From a checkpoint of a small transformer trained on Wikipedia: 15 layers, vocabulary 8192.
Each number is 50 + 12 x the weight over its row's rms, rounded and kept within 0 to 99. Layers, rows and columns count from 0. The size before them is the row's rms in percent of the matrix's.

# down: layer 8 MLP down (transposed), 768x192, rms 0.216, rows 104-139, columns 0-95
# up: layer 8 MLP up, 768x192, rms 0.228, rows 105-140, columns 0-95
down104 110:29 44 46 33 54 52 49 63 63 69 44 47 35 59 39 43 54 55 47 51 42 42 48 80 38 42 53 42 59 45 50 51 55 42 34 44 73 47 54 41 49 54 42 71 43 29 45 40 51 63 69 32 66 38 36 50 58 58 56 57 53 68 60 34 78 54 50 52 54 55 60 66 41 62 60 65 50 58 61 37 30 45 63 26 47 53 57 65 47 45 55 39 57 39 42 37
up105 086:44 43 52 72 58 31 29 52 28 47 46 51 71 46 73 50 55 51 59 49 59 45 49 33 54 53 39 55 30 53 44 39 36 46 35 43 46 46 59 30 43 57 44 48 41 44 60 55 75 62 49 32 44 37 69 23 38 34 49 50 59 40 42 48 61 57 55 37 31 44 34 52 62 54 42 43 57 49 44 66 32 49 52 37 29 52 35 49 26 42 66 34 38 46 49 51
down105 091:44 46 64 66 62 73 55 39 38 41 46 40 37 65 52 32 46 78 66 37 42 54 57 37 14 56 46 72 47 46 22 55 44 56 50 40 42 53 36 45 66 50 69 59 44 15 52 59 48 57 52 46 52 53 30 38 59 62 46 58 60 54 52 51 42 46 65 49 46 50 51 64 44 33 43 63 71 46 53 57 36 43 34 58 22 60 79 51 36 66 48 42 58 61 58 47
up106 105:74 64 72 69 63 51 31 58 51 56 56 66 49 62 53 60 70 45 37 60 76 51 50 47 42 46 44 44 56 35 65 59 45 39 70 43 32 39 63 43 53 77 65 41 63 34 62 53 52 58 46 44 36 49 46 40 60 38 39 57 47 58 34 28 44 50 67 56 64 74 48 80 41 36 69 32 26 55 47 50 39 59 38 41 34 59 35 44 31 58 57 47 80 44 41 43
down106 093:34 51 40 51 49 53 41 45 41 50 60 26 49 52 50 47 39 43 59 53 31 53 35 45 69 55 71 68 49 67 47 34 49 55 43 52 64 57 31 38 64 47 83 53 51 59 41 32 44 70 53 73 35 41 52 43 20 39 59 62 61 48 59 76 41 61 74 57 49 44 56 47 47 48 48 43 58 49 42 50 52 24 71 61 74 41 57 60 41 52 43 51 66 57 22 48
up107 100:47 44 56 51 50 52 38 47 49 45 45 45 47 23 42 49 60 47 48 53 41 52 44 32 26 68 57 40 30 72 34 66 69 14 50 50 84 62 42 44 37 31 38 55 52 67 63 49 43 31 52 54 60 57 70 56 73 53 55 64 49 43 53 34 29 63 42 49 50 48 27 32 59 54 75 66 61 49 50 41 57 53 68 57 40 77 71 53 40 45 55 45 56 58 31 59
down107 088:41 41 61 52 52 45 52 35 57 49 42 34 58 37 84 24 41 59 41 78 11 55 58 56 48 53 60 47 56 59 44 64 60 42 29 59 52 38 57 46 30 55 55 66 50 51 53 47 36 37 67 31 48 63 53 29 43 45 45 46 49 20 60 68 24 46 53 68 36 45 74 27 38 50 56 39 54 48 26 45 54 52 16 37 44 57 73 56 37 38 32 51 46 59 59 54
up108 097:62 51 56 62 52 58 51 45 44 68 61 65 45 66 49 47 39 37 54 67 34 35 62 57 79 45 44 58 36 57 60 34 55 38 56 52 56 32 70 78 53 41 44 36 32 50 37 56 54 55 61 58 52 69 37 69 44 48 53 55 47 44 83 32 69 46 52 45 33 37 44 64 43 33 51 29 48 54 56 41 61 41 36 44 51 43 70 38 73 56 38 56 46 57 43 42
down108 105:54 58 49 43 74 44 34 38 67 62 44 58 41 60 36 69 68 78 62 50 49 58 50 57 52 33 58 52 65 42 36 40 47 80 48 37 49 51 51 42 41 42 56 54 42 59 51 62 32 57 40 62 61 39 44 54 48 68 50 51 48 51 41 54 37 42 50 44 61 50 44 41 36 32 48 42 55 28 63 65 53 58 49 56 52 49 37 73 24 46 48 47 46 45 29 57
up109 090:52 69 31 70 42 37 45 61 51 43 47 60 34 63 48 52 66 56 45 45 50 56 58 37 73 58 28 52 45 37 38 57 51 48 52 51 46 39 61 51 45 19 50 43 30 41 71 33 53 34 47 58 65 53 47 43 48 17 43 67 65 55 54 65 52 25 42 44 38 42 33 58 38 49 71 57 40 48 66 31 54 39 48 52 48 31 41 39 41 65 57 54 55 47 42 49
down109 096:69 37 58 44 41 40 55 52 44 52 57 24 42 47 35 45 51 61 43 53 58 35 25 42 58 72 46 24 52 52 44 66 62 53 53 63 43 55 40 60 80 58 64 48 53 58 29 72 43 47 57 39 57 51 42 60 42 66 45 58 44 45 60 53 43 47 52 42 60 57 40 31 35 61 28 62 49 18 60 53 49 44 65 26 63 57 49 69 45 48 51 47 34 42 36 53
up110 107:39 32 53 17 45 67 44 57 56 54 44 71 50 55 54 68 46 55 52 57 76 62 55 67 44 51 75 54 46 47 58 60 40 41 53 43 59 63 40 53 42 55 59 40 38 51 36 57 43 60 38 38 59 68 45 45 44 50 53 51 41 56 62 51 35 42 39 54 70 79 51 39 59 54 31 48 51 60 63 35 28 45 45 44 42 69 35 48 67 44 69 46 66 44 43 45
down110 099:60 68 41 54 46 44 60 32 38 53 35 51 41 54 51 28 57 54 57 39 40 48 47 44 63 45 47 54 66 67 56 72 37 38 41 63 48 59 64 60 68 56 63 52 56 58 59 51 65 64 77 62 50 50 49 62 57 61 57 60 40 58 35 72 51 48 53 62 43 33 20 47 39 32 69 27 68 30 44 34 51 48 62 50 65 54 62 42 55 45 41 65 38 58 43 52
up111 095:59 64 45 38 44 49 42 51 41 38 45 33 56 61 66 53 54 28 52 71 43 68 45 59 65 46 60 51 46 50 44 45 64 45 40 56 53 36 57 52 53 77 58 60 53 37 72 40 50 47 46 46 52 58 73 54 78 65 46 54 67 56 57 45 79 53 48 32 49 39 57 49 58 53 54 47 63 37 51 42 62 49 62 42 63 58 44 36 42 55 47 48 46 59 71 42
down111 096:22 45 29 64 57 28 50 46 47 59 32 48 47 52 65 41 54 65 65 32 53 47 50 55 33 46 58 53 75 27 26 38 52 68 66 72 54 58 51 59 71 54 43 36 55 43 45 45 56 42 60 55 62 65 53 47 27 60 57 36 51 59 51 50 51 45 52 52 54 55 42 35 38 49 68 24 37 51 41 52 27 64 38 43 35 33 57 47 72 66 45 64 58 55 57 47
up112 098:67 46 26 44 60 34 49 65 41 63 53 54 44 37 52 33 55 48 53 35 31 66 55 20 76 47 52 56 48 52 59 46 55 44 61 34 53 83 53 39 42 50 50 57 40 57 34 40 59 44 42 56 67 52 59 50 67 52 61 54 49 54 39 36 57 49 25 50 67 44 65 34 57 33 51 41 38 27 67 67 64 49 49 73 50 53 52 41 67 61 56 66 40 49 38 46
down112 097:44 48 42 43 39 59 63 64 26 41 60 47 73 68 61 53 59 42 48 40 54 57 40 50 57 51 46 59 54 49 60 45 49 39 67 48 46 40 39 46 50 51 36 56 61 35 44 51 52 63 33 47 58 58 62 28 53 42 37 50 45 10 51 55 45 34 54 50 52 66 78 68 70 66 50 64 38 57 65 30 52 54 62 72 56 43 55 36 63 42 36 46 34 36 56 44
up113 092:59 67 43 75 36 67 74 44 67 55 41 41 32 40 42 38 38 46 37 56 45 43 71 68 58 44 89 46 86 53 64 47 27 39 37 52 58 35 53 36 47 62 51 49 43 58 60 63 59 60 30 19 52 61 36 47 32 52 49 49 40 43 39 46 70 43 57 55 34 63 36 50 54 58 49 25 38 50 30 62 59 55 51 47 46 57 57 50 51 54 37 63 53 44 33 52
down113 095:79 32 49 67 58 53 26 64 38 40 45 33 54 62 47 27 62 54 53 39 41 65 56 59 30 57 58 69 41 47 45 50 47 55 49 48 61 52 62 40 43 56 42 57 66 52 49 61 39 70 71 68 38 45 42 53 55 43 66 39 53 46 41 43 56 54 39 59 40 57 32 41 54 32 52 42 50 58 64 56 51 55 57 41 65 61 45 39 52 68 68 44 54 51 40 57
up114 097:63 58 60 33 46 39 56 61 45 59 73 60 63 40 64 67 24 82 62 49 37 37 50 42 53 41 38 58 32 54 52 68 29 60 65 38 46 65 60 46 55 65 53 62 52 38 49 68 48 52 53 48 56 52 49 22 48 50 56 47 47 45 49 60 63 68 31 48 64 47 42 37 47 51 43 49 35 46 41 66 51 38 36 52 58 51 23 72 44 82 43 49 56 61 47 43
down114 098:70 49 49 51 63 55 56 31 63 67 47 42 49 60 68 45 72 47 52 60 46 55 48 63 36 32 50 37 44 44 70 58 36 54 32 48 85 22 39 45 63 64 40 30 32 48 53 41 67 50 59 57 52 68 36 68 50 75 51 49 67 47 43 53 48 41 48 24 53 49 58 58 38 50 36 55 54 36 54 39 68 41 70 48 44 63 54 49 40 38 45 50 41 47 57 40
up115 101:58 38 43 39 54 50 70 53 59 48 57 24 31 54 47 37 60 32 53 51 63 53 53 45 62 51 44 61 38 50 41 44 56 55 30 60 61 66 40 26 57 31 72 60 33 53 56 70 33 72 27 51 36 68 45 46 79 47 48 45 27 36 57 48 39 51 61 54 63 53 34 41 56 32 46 24 15 53 37 38 47 30 52 53 70 44 64 56 68 65 35 58 53 72 25 67
down115 102:39 42 45 58 51 55 47 38 50 54 19 47 38 53 53 49 70 53 55 54 41 59 55 55 27 48 51 53 68 50 53 71 43 48 46 53 46 35 52 56 69 49 52 49 56 48 53 73 37 14 37 32 82 50 43 57 53 63 41 39 60 35 57 76 68 25 44 46 52 42 63 30 69 58 43 60 39 56 61 42 46 54 62 43 61 49 56 34 60 58 52 48 65 40 45 35
up116 116:55 44 55 52 34 43 30 54 51 56 53 52 37 28 52 26 55 58 59 31 66 41 70 59 39 42 45 31 39 56 48 43 41 54 57 41 57 47 29 26 51 56 70 40 40 58 37 43 50 56 52 32 39 63 57 37 38 45 49 39 56 51 35 63 48 54 31 44 55 38 54 21 31 28 61 51 53 58 53 31 36 56 54 35 38 71 39 64 61 67 51 45 55 51 66 57
down116 083:58 53 45 56 62 42 37 67 27 74 47 45 78 48 36 44 61 55 27 60 56 56 38 55 44 47 52 50 31 58 54 58 60 61 54 45 32 54 37 43 19 60 24 63 57 45 59 41 39 47 30 38 55 33 43 64 66 68 55 62 42 82 53 44 67 57 52 60 64 58 51 62 53 59 64 59 47 45 36 74 41 58 42 53 42 44 37 50 32 38 48 56 43 64 29 26
up117 094:44 62 52 56 31 59 52 71 29 46 62 42 74 56 37 69 46 38 73 54 57 40 42 48 68 54 64 47 54 37 46 44 34 57 62 51 42 54 53 51 35 41 53 68 36 55 38 38 69 62 57 37 32 58 32 53 32 32 49 47 48 69 34 53 42 59 40 70 36 73 40 43 73 50 38 59 42 76 40 60 68 81 52 41 20 55 69 47 59 53 31 25 49 43 54 48
down117 101:53 48 41 30 46 52 48 57 57 43 36 49 33 56 33 57 43 75 36 78 51 62 62 52 22 38 42 46 57 69 19 64 68 40 32 41 57 70 46 34 61 45 68 35 19 43 41 57 68 57 32 63 41 44 64 29 50 42 51 47 43 38 26 51 59 37 72 64 27 49 53 43 76 49 63 49 52 25 43 53 48 39 28 68 49 33 45 53 44 63 63 32 53 78 39 67
up118 098:39 62 70 52 26 49 57 49 60 45 49 57 56 56 54 55 66 58 27 46 59 52 57 52 45 46 50 59 43 60 51 54 41 54 57 61 32 33 56 36 38 52 65 39 32 47 60 66 55 59 66 32 45 40 42 42 52 55 42 47 40 36 58 56 39 61 28 53 49 57 70 56 59 64 35 42 45 60 46 50 53 53 40 66 41 44 44 37 40 34 68 65 54 66 46 51
down118 095:40 72 31 47 52 73 56 40 50 52 42 41 79 70 59 55 59 52 42 66 48 46 26 56 59 43 59 53 47 52 61 45 34 54 61 47 40 48 35 53 72 26 27 56 39 34 56 55 50 58 51 38 44 45 54 44 49 53 56 56 26 44 60 47 53 40 41 51 42 55 61 55 33 66 76 54 33 73 76 21 16 38 39 31 53 37 64 44 32 42 55 29 56 41 61 43
up119 101:40 37 43 48 65 43 64 67 60 39 43 73 47 56 36 45 39 51 60 67 68 50 61 37 69 50 56 54 50 49 67 73 66 39 60 38 51 47 36 44 55 52 34 41 42 44 76 48 72 83 44 33 37 59 57 55 36 58 72 50 48 40 48 61 55 40 47 51 51 39 53 51 53 73 43 46 45 64 30 41 42 27 40 63 44 47 47 46 71 69 34 51 75 61 50 69
down119 106:39 49 70 35 35 56 45 46 52 36 43 43 43 26 68 39 62 40 41 36 47 62 57 59 50 50 51 61 39 66 33 50 24 34 36 62 68 68 36 34 56 53 51 47 53 58 36 44 67 24 65 59 42 47 67 60 43 34 48 92 49 35 51 72 44 54 60 56 73 39 50 59 40 56 68 53 44 40 47 33 58 62 60 35 69 58 39 51 45 42 28 62 34 38 62 33
up120 095:73 58 57 50 55 55 32 51 26 51 45 50 62 49 66 42 35 55 58 46 68 41 58 87 65 36 53 57 50 73 70 70 42 53 61 57 68 49 77 49 43 36 56 61 61 32 45 61 39 59 41 43 51 65 43 55 65 57 55 49 36 39 67 51 68 64 38 30 35 46 48 55 53 58 56 57 75 41 52 33 38 49 30 47 53 28 46 46 35 65 51 26 56 44 62 47
down120 095:60 52 38 51 68 35 34 37 44 55 62 62 56 48 51 58 40 46 38 49 39 60 42 47 33 44 21 31 57 47 66 31 36 41 38 38 40 49 59 56 45 64 44 36 57 63 59 61 50 30 56 66 42 27 40 45 46 55 47 41 53 48 71 51 64 43 48 59 50 69 43 50 41 66 43 52 45 60 37 51 47 68 43 44 44 41 62 72 58 31 44 62 64 54 29 58
up121 104:31 36 33 44 57 52 42 59 45 30 50 77 47 48 46 43 59 35 62 39 41 31 66 68 62 31 34 61 50 19 56 67 58 76 46 65 54 42 59 58 38 63 51 53 64 40 50 43 43 38 38 52 47 28 73 57 51 56 42 57 55 55 54 33 64 47 45 49 37 76 50 54 39 50 51 60 56 55 60 38 44 54 56 68 48 45 52 48 35 39 52 68 74 62 48 45
down121 108:45 60 72 61 43 49 35 44 43 50 54 36 49 47 58 46 37 47 36 46 66 48 51 23 43 44 55 43 59 42 64 63 69 62 48 46 52 44 57 39 36 39 48 56 38 49 63 42 30 49 48 30 42 45 72 62 45 39 49 71 19 35 28 52 56 54 55 45 24 46 54 57 50 50 58 51 59 59 43 35 76 72 70 33 62 52 35 52 54 11 41 57 54 58 53 54
up122 096:42 48 51 52 88 54 57 61 64 51 70 36 53 66 64 61 68 37 50 52 49 43 61 41 50 66 44 48 35 50 45 71 49 62 45 66 56 53 63 50 55 53 62 58 62 39 48 30 50 50 66 48 38 50 41 61 55 58 41 54 46 48 61 73 51 31 36 72 39 36 40 39 60 63 46 39 39 50 64 59 46 46 34 51 54 64 52 34 74 52 29 56 44 49 70 36
down122 098:32 56 58 63 37 54 39 47 45 45 51 46 54 38 67 40 51 68 42 40 42 57 52 52 35 37 47 50 64 50 40 48 52 50 39 46 33 51 43 55 53 50 50 44 41 53 36 58 49 24 27 51 70 44 34 76 69 47 53 44 71 57 42 44 56 61 74 31 53 54 43 63 46 36 70 21 36 31 69 49 50 50 62 32 49 43 43 40 17 76 61 47 44 54 72 44
up123 106:20 78 60 67 29 53 30 54 65 52 64 74 40 43 49 66 50 56 48 55 43 44 45 37 64 48 47 28 48 47 49 69 55 48 74 34 64 43 53 56 53 50 45 45 51 61 57 46 39 51 53 31 46 35 66 54 47 44 59 34 57 42 51 45 55 62 53 41 63 46 47 62 55 33 38 46 60 50 56 39 37 65 51 57 50 29 48 58 50 53 55 47 47 58 49 55
down123 108:53 31 59 41 25 59 63 52 40 44 46 58 56 66 38 45 43 81 41 61 57 33 40 47 68 66 38 42 47 56 35 42 36 58 33 58 42 61 35 47 59 58 40 58 49 70 44 77 74 67 52 40 65 48 34 45 57 49 28 58 53 53 64 83 51 54 39 44 57 59 45 19 54 68 61 40 58 50 67 44 74 50 45 52 55 60 41 59 55 48 57 44 57 46 62 34
up124 114:70 41 59 66 27 56 71 47 68 35 35 51 45 52 62 56 52 51 46 44 58 52 43 67 23 51 43 59 41 50 58 62 44 78 35 55 46 57 45 43 45 57 50 47 50 65 30 35 50 77 38 30 40 36 46 54 63 50 68 55 50 44 69 46 43 64 45 47 49 27 36 48 50 68 50 40 41 57 31 40 31 48 57 45 47 54 32 47 50 65 66 77 41 48 26 24
down124 108:48 60 61 46 37 38 39 62 56 61 54 58 33 46 49 42 60 64 51 50 47 41 41 49 55 45 64 28 37 34 63 56 40 42 39 80 36 47 62 53 64 61 65 42 29 44 39 34 47 38 43 64 40 54 39 23 72 50 53 42 41 51 60 61 45 62 45 37 75 64 47 43 56 52 65 29 60 57 39 41 65 60 39 75 35 41 50 32 57 45 56 51 51 60 75 48
up125 106:77 52 66 51 45 54 48 59 50 36 52 58 39 57 53 56 41 37 47 48 59 45 52 61 49 56 52 40 39 54 88 61 22 50 65 42 53 79 53 39 49 45 55 59 45 56 46 37 27 59 31 38 50 83 53 47 36 32 47 29 46 50 48 56 64 51 45 37 79 36 27 42 50 64 41 34 39 50 76 41 49 38 45 46 37 62 45 42 71 47 68 53 39 54 59 41
down125 098:45 61 49 70 34 71 56 50 35 50 70 46 58 76 34 31 44 56 51 35 45 46 73 53 61 39 44 39 70 42 41 42 55 55 63 23 42 33 73 36 50 38 46 44 45 54 46 51 77 49 39 63 38 57 51 52 54 58 31 70 41 70 19 37 77 42 60 53 41 43 54 53 59 52 55 41 72 15 45 38 39 47 28 60 36 71 53 67 65 37 51 48 59 70 42 60
up126 101:51 29 50 49 47 53 77 67 27 42 40 64 57 40 40 61 63 51 35 55 36 37 37 63 42 50 62 65 34 30 47 56 49 30 62 57 58 39 42 48 38 49 51 33 46 42 39 49 47 80 49 24 57 68 35 65 38 52 83 46 37 44 40 57 52 46 48 54 46 43 74 70 62 75 48 25 67 37 50 50 34 43 33 45 41 53 60 58 49 41 50 43 63 40 35 40
down126 092:60 35 69 44 33 60 41 46 82 58 49 47 44 41 37 43 32 43 55 44 64 53 33 45 49 58 52 32 56 60 37 57 53 70 57 60 28 38 50 48 34 80 54 31 48 42 48 55 55 44 60 32 48 66 57 42 39 53 43 47 46 42 46 54 50 65 48 74 74 54 52 50 59 40 38 43 24 16 62 30 27 49 55 50 37 49 40 65 57 61 38 62 55 47 64 43
up127 108:50 59 54 51 60 41 50 51 50 52 60 47 48 48 55 61 62 69 18 52 43 65 42 45 55 49 50 51 33 56 62 49 53 35 55 68 49 40 45 53 49 35 29 39 43 25 59 66 61 44 28 31 57 77 72 56 47 42 54 47 57 51 54 67 65 60 73 50 43 49 50 48 48 62 49 55 46 66 33 64 22 29 47 41 56 52 64 57 36 59 38 57 43 59 50 52
down127 107:55 50 46 47 63 44 22 37 39 82 43 64 47 60 49 57 37 52 61 41 62 53 41 39 43 39 72 35 23 54 41 50 68 44 42 62 41 34 37 60 33 57 52 61 58 44 72 41 42 47 52 40 39 57 55 46 64 61 66 56 30 49 52 62 70 53 56 58 61 65 47 46 62 46 35 57 40 49 60 51 41 34 35 51 61 68 45 44 59 62 53 42 45 60 55 54
up128 100:36 35 58 35 46 56 48 58 53 40 56 50 34 54 28 63 40 32 16 54 42 54 45 60 65 38 60 26 42 51 72 64 41 51 58 59 65 43 51 44 46 58 61 65 57 51 58 60 61 64 34 43 65 32 51 77 47 52 60 62 57 56 66 39 55 59 41 39 49 42 50 67 45 68 30 64 55 37 54 57 28 50 56 45 37 67 31 41 42 45 84 30 34 53 32 64
down128 115:55 31 65 40 48 48 56 80 36 36 66 41 47 65 33 33 51 42 25 58 31 60 46 51 39 47 16 77 50 49 34 49 54 43 35 65 48 40 58 52 57 34 29 43 53 53 38 52 56 55 25 43 37 25 34 62 67 33 69 60 45 55 72 64 57 40 62 42 34 33 45 76 46 31 65 59 40 52 52 61 42 68 55 58 35 51 53 54 48 48 67 62 61 46 52 47
up129 098:53 55 77 46 40 64 53 37 43 52 65 55 49 56 38 32 70 62 49 55 52 58 48 20 46 37 60 64 42 35 36 79 47 45 59 48 49 56 47 57 53 75 42 49 45 41 65 40 58 77 61 48 63 34 37 31 55 55 64 50 48 49 44 71 57 45 52 37 49 63 51 39 63 68 36 44 42 52 68 52 45 62 57 47 82 42 60 46 68 48 36 37 43 59 54 76
down129 098:39 50 54 67 38 38 51 52 72 38 53 27 50 57 34 59 62 43 58 50 46 46 45 58 42 80 75 54 56 34 41 55 47 63 49 44 64 59 40 33 58 59 39 51 62 39 78 59 44 54 43 56 57 69 68 63 43 53 56 45 50 32 60 59 32 45 74 49 35 53 34 69 43 54 54 47 57 59 53 52 39 43 45 51 49 48 38 50 30 52 59 69 56 47 21 39
up130 098:40 48 49 50 49 43 34 55 66 42 63 69 28 57 42 47 36 28 58 55 41 65 71 44 53 61 32 33 53 34 59 66 52 42 53 36 47 56 65 45 50 78 79 39 29 64 50 60 67 53 53 51 24 38 61 36 45 62 45 61 49 54 45 58 53 58 48 57 66 77 19 68 45 30 38 48 45 62 75 54 54 77 57 61 62 59 31 49 57 38 55 48 36 61 56 56
down130 096:40 45 68 60 61 59 64 43 50 54 55 43 61 42 47 67 49 44 72 33 25 70 58 55 59 40 55 43 41 33 44 53 43 72 38 55 40 52 43 53 51 29 57 80 42 52 42 36 48 38 42 30 66 44 26 55 62 27 35 56 51 46 50 71 72 53 47 47 49 44 80 31 25 61 64 58 50 45 26 67 48 52 32 58 32 44 71 41 43 52 37 46 59 48 54 62
up131 103:41 44 41 54 73 56 59 82 41 37 62 68 45 34 52 60 48 55 77 51 53 36 53 41 68 36 63 22 45 53 57 56 59 46 45 43 27 70 57 30 42 46 39 44 27 53 57 61 61 47 58 38 51 63 52 63 45 50 80 59 42 58 59 59 70 39 48 23 40 63 47 33 61 55 61 55 44 64 46 57 59 54 60 60 55 54 30 58 45 72 37 29 50 93 47 61
down131 099:56 49 74 60 37 50 33 67 69 35 36 50 46 48 54 18 32 52 37 49 54 52 37 36 53 49 55 32 44 58 43 41 49 46 51 49 37 40 48 51 47 74 52 43 65 38 35 68 32 43 35 69 20 45 70 39 34 41 33 29 67 53 54 52 66 50 61 47 52 44 56 61 42 40 33 47 69 44 38 31 48 44 66 36 33 62 42 51 63 35 41 57 26 46 60 57
up132 098:54 58 60 33 40 46 51 71 51 59 43 74 59 17 59 36 42 53 48 60 43 40 47 52 56 69 58 51 63 53 62 52 35 41 74 49 34 42 33 53 38 49 44 45 36 28 70 40 47 38 57 38 60 44 50 34 48 37 50 70 47 41 44 38 53 43 55 46 36 59 48 56 47 49 54 52 23 60 41 29 60 66 54 64 42 52 29 55 60 55 66 55 44 48 59 64
down132 095:59 48 47 43 51 31 37 28 64 53 43 54 64 45 51 49 72 46 36 48 84 57 47 79 39 50 65 52 48 41 31 37 52 47 43 52 51 42 42 60 50 52 60 46 31 48 44 61 26 38 49 62 57 40 72 55 53 54 39 37 47 39 45 83 36 43 36 39 39 37 44 49 43 47 44 56 63 44 46 75 59 50 43 48 36 63 44 72 35 56 60 41 64 53 32 59
up133 116:63 71 66 39 66 48 49 54 54 43 44 61 44 54 37 41 32 38 67 37 54 61 46 13 35 52 49 48 66 50 40 48 31 46 72 54 62 36 48 31 41 60 59 51 49 36 68 30 64 31 66 86 73 33 34 47 41 46 39 58 61 46 49 46 47 59 31 59 42 40 51 61 49 45 57 38 62 51 53 54 42 76 55 65 49 48 17 48 32 44 70 43 43 44 57 33
down133 107:36 50 49 58 51 35 44 68 61 43 51 49 21 56 44 44 51 53 46 69 62 44 67 49 54 66 30 52 46 66 34 42 45 32 65 34 72 48 50 33 34 59 49 37 39 47 61 57 47 48 36 69 67 45 33 47 63 51 66 46 58 47 47 46 40 34 50 36 40 39 45 59 43 46 49 27 66 54 29 38 55 54 24 51 60 58 67 62 51 54 63 57 46 45 46 52
up134 097:41 62 42 36 55 45 63 64 68 22 36 44 60 74 63 46 77 47 61 73 58 53 63 46 57 25 57 59 52 58 28 58 57 45 55 68 48 55 51 61 51 60 49 49 55 61 47 50 57 23 46 54 35 37 47 58 72 43 49 60 70 33 51 33 34 53 44 33 57 52 29 41 74 34 29 57 49 40 34 61 49 45 50 61 22 67 56 46 49 42 53 57 79 55 63 35
down134 115:51 68 60 60 38 49 32 51 50 47 57 56 30 34 45 60 35 39 64 71 57 52 40 48 61 57 56 39 44 56 62 26 56 42 55 56 35 52 89 41 55 37 39 46 63 50 39 59 36 59 38 65 63 52 44 58 48 84 30 28 74 48 64 35 37 61 32 52 61 60 53 46 66 50 52 66 57 80 37 63 44 59 36 43 50 51 54 66 48 46 60 39 51 40 55 33
up135 107:44 46 62 48 50 48 29 61 66 73 77 47 57 42 61 23 47 47 67 59 51 44 49 31 38 48 51 53 36 52 46 60 28 40 92 61 53 40 39 50 46 54 54 59 41 34 30 44 64 60 53 40 56 69 63 56 48 69 49 50 45 41 32 47 44 63 35 54 51 35 52 39 62 40 58 58 56 51 58 68 55 68 75 45 75 59 33 56 75 58 34 58 31 50 36 58
down135 101:82 44 62 47 53 43 48 40 49 50 45 71 56 40 46 45 54 65 67 41 38 63 62 65 26 43 57 47 39 29 53 51 48 60 54 66 58 44 56 37 48 58 68 16 45 61 52 44 45 43 48 63 43 54 57 70 53 49 42 32 39 58 52 61 64 42 50 35 49 47 43 71 52 40 42 26 63 47 50 57 37 49 53 63 50 50 43 60 45 47 55 67 44 34 52 50
up136 102:31 42 51 34 44 39 60 30 82 56 25 59 51 39 26 46 43 56 61 40 64 47 49 47 81 66 47 47 63 57 46 67 46 50 39 46 68 62 62 52 54 63 65 65 48 51 50 50 54 47 49 75 41 64 38 55 46 37 32 48 45 30 57 38 45 57 49 32 37 79 49 61 56 49 33 50 49 74 48 27 31 53 59 64 52 37 61 41 56 47 18 68 48 64 46 46
down136 099:49 69 51 60 41 44 27 65 60 45 55 65 53 38 52 46 52 70 45 49 39 62 44 56 24 68 22 51 46 53 51 41 43 43 43 49 23 61 65 50 43 50 48 51 45 68 54 58 68 68 42 61 52 34 33 50 48 55 42 43 44 44 66 37 46 31 56 63 21 62 42 52 55 68 52 43 50 41 64 63 32 75 31 61 63 55 34 44 54 55 43 62 50 52 65 62
up137 105:46 45 45 60 42 40 35 40 45 52 42 41 61 56 37 50 59 37 50 44 86 47 37 42 65 57 45 48 38 33 55 47 56 50 43 52 50 52 44 29 58 54 59 59 66 60 50 35 53 65 55 22 68 34 22 35 40 46 55 51 45 54 35 38 59 50 40 41 61 52 65 36 56 19 45 61 38 61 50 45 45 53 58 44 41 45 34 61 29 59 54 72 24 43 60 39
down137 103:65 57 40 58 21 28 18 46 57 60 61 65 62 72 38 40 59 54 57 45 79 51 58 44 51 63 54 55 62 50 68 54 59 60 53 44 47 37 51 41 41 42 60 56 52 46 78 54 32 72 63 40 59 57 38 43 48 52 46 56 51 57 47 60 64 38 36 46 40 65 61 63 74 45 26 48 62 59 58 64 48 60 40 53 41 44 42 42 45 45 51 40 43 49 46 56
up138 108:43 74 44 59 54 58 26 53 51 29 33 55 34 69 47 52 63 61 40 47 53 61 60 71 56 48 78 37 59 57 57 53 65 34 47 35 38 50 57 29 52 45 30 56 55 54 77 46 50 60 45 52 62 48 28 52 62 42 55 39 45 26 48 36 59 49 19 41 60 50 56 50 26 47 50 70 49 47 58 48 66 40 63 38 42 31 58 20 70 33 27 47 64 51 33 52
down138 104:67 40 51 51 30 63 55 51 45 47 58 45 55 53 44 31 80 28 54 65 39 57 42 43 60 48 37 65 31 64 30 57 34 55 65 41 58 50 52 38 56 58 47 55 51 39 57 60 48 45 24 31 42 42 56 51 40 68 37 39 50 65 57 46 36 45 55 77 41 60 27 51 55 59 60 50 53 41 56 65 66 37 41 41 43 79 52 64 48 46 68 64 49 40 51 37
up139 094:58 37 34 49 54 54 47 67 59 51 34 40 72 38 74 54 68 44 50 43 59 51 36 51 39 55 48 39 42 48 43 59 62 45 60 44 71 61 57 47 65 41 43 54 69 57 52 44 41 55 70 44 40 45 34 33 51 36 42 60 55 34 50 36 62 58 49 46 66 59 42 70 57 55 48 51 49 42 52 52 50 51 36 50 48 55 67 44 60 50 40 68 68 60 49 51
down139 092:44 56 60 53 59 61 35 41 38 53 50 42 48 37 58 66 43 40 32 52 41 41 65 50 50 63 37 85 53 50 75 55 37 46 57 39 24 43 54 28 60 59 56 63 59 53 42 46 49 49 43 66 53 60 45 51 39 56 62 44 53 61 56 24 45 61 29 60 49 28 37 75 46 49 49 51 54 71 57 49 40 55 33 57 39 61 52 60 31 50 52 25 49 38 58 38
up140 107:36 56 58 44 39 58 39 53 45 67 57 44 59 56 44 58 18 56 41 57 58 53 69 46 28 54 36 66 37 55 37 33 57 67 32 48 52 37 64 24 62 63 48 55 43 42 58 23 32 39 57 65 42 40 43 33 38 34 45 62 57 70 50 43 50 82 53 58 60 68 47 33 35 34 37 43 58 41 35 50 56 56 53 65 74 52 42 46 48 42 53 58 63 52 50 54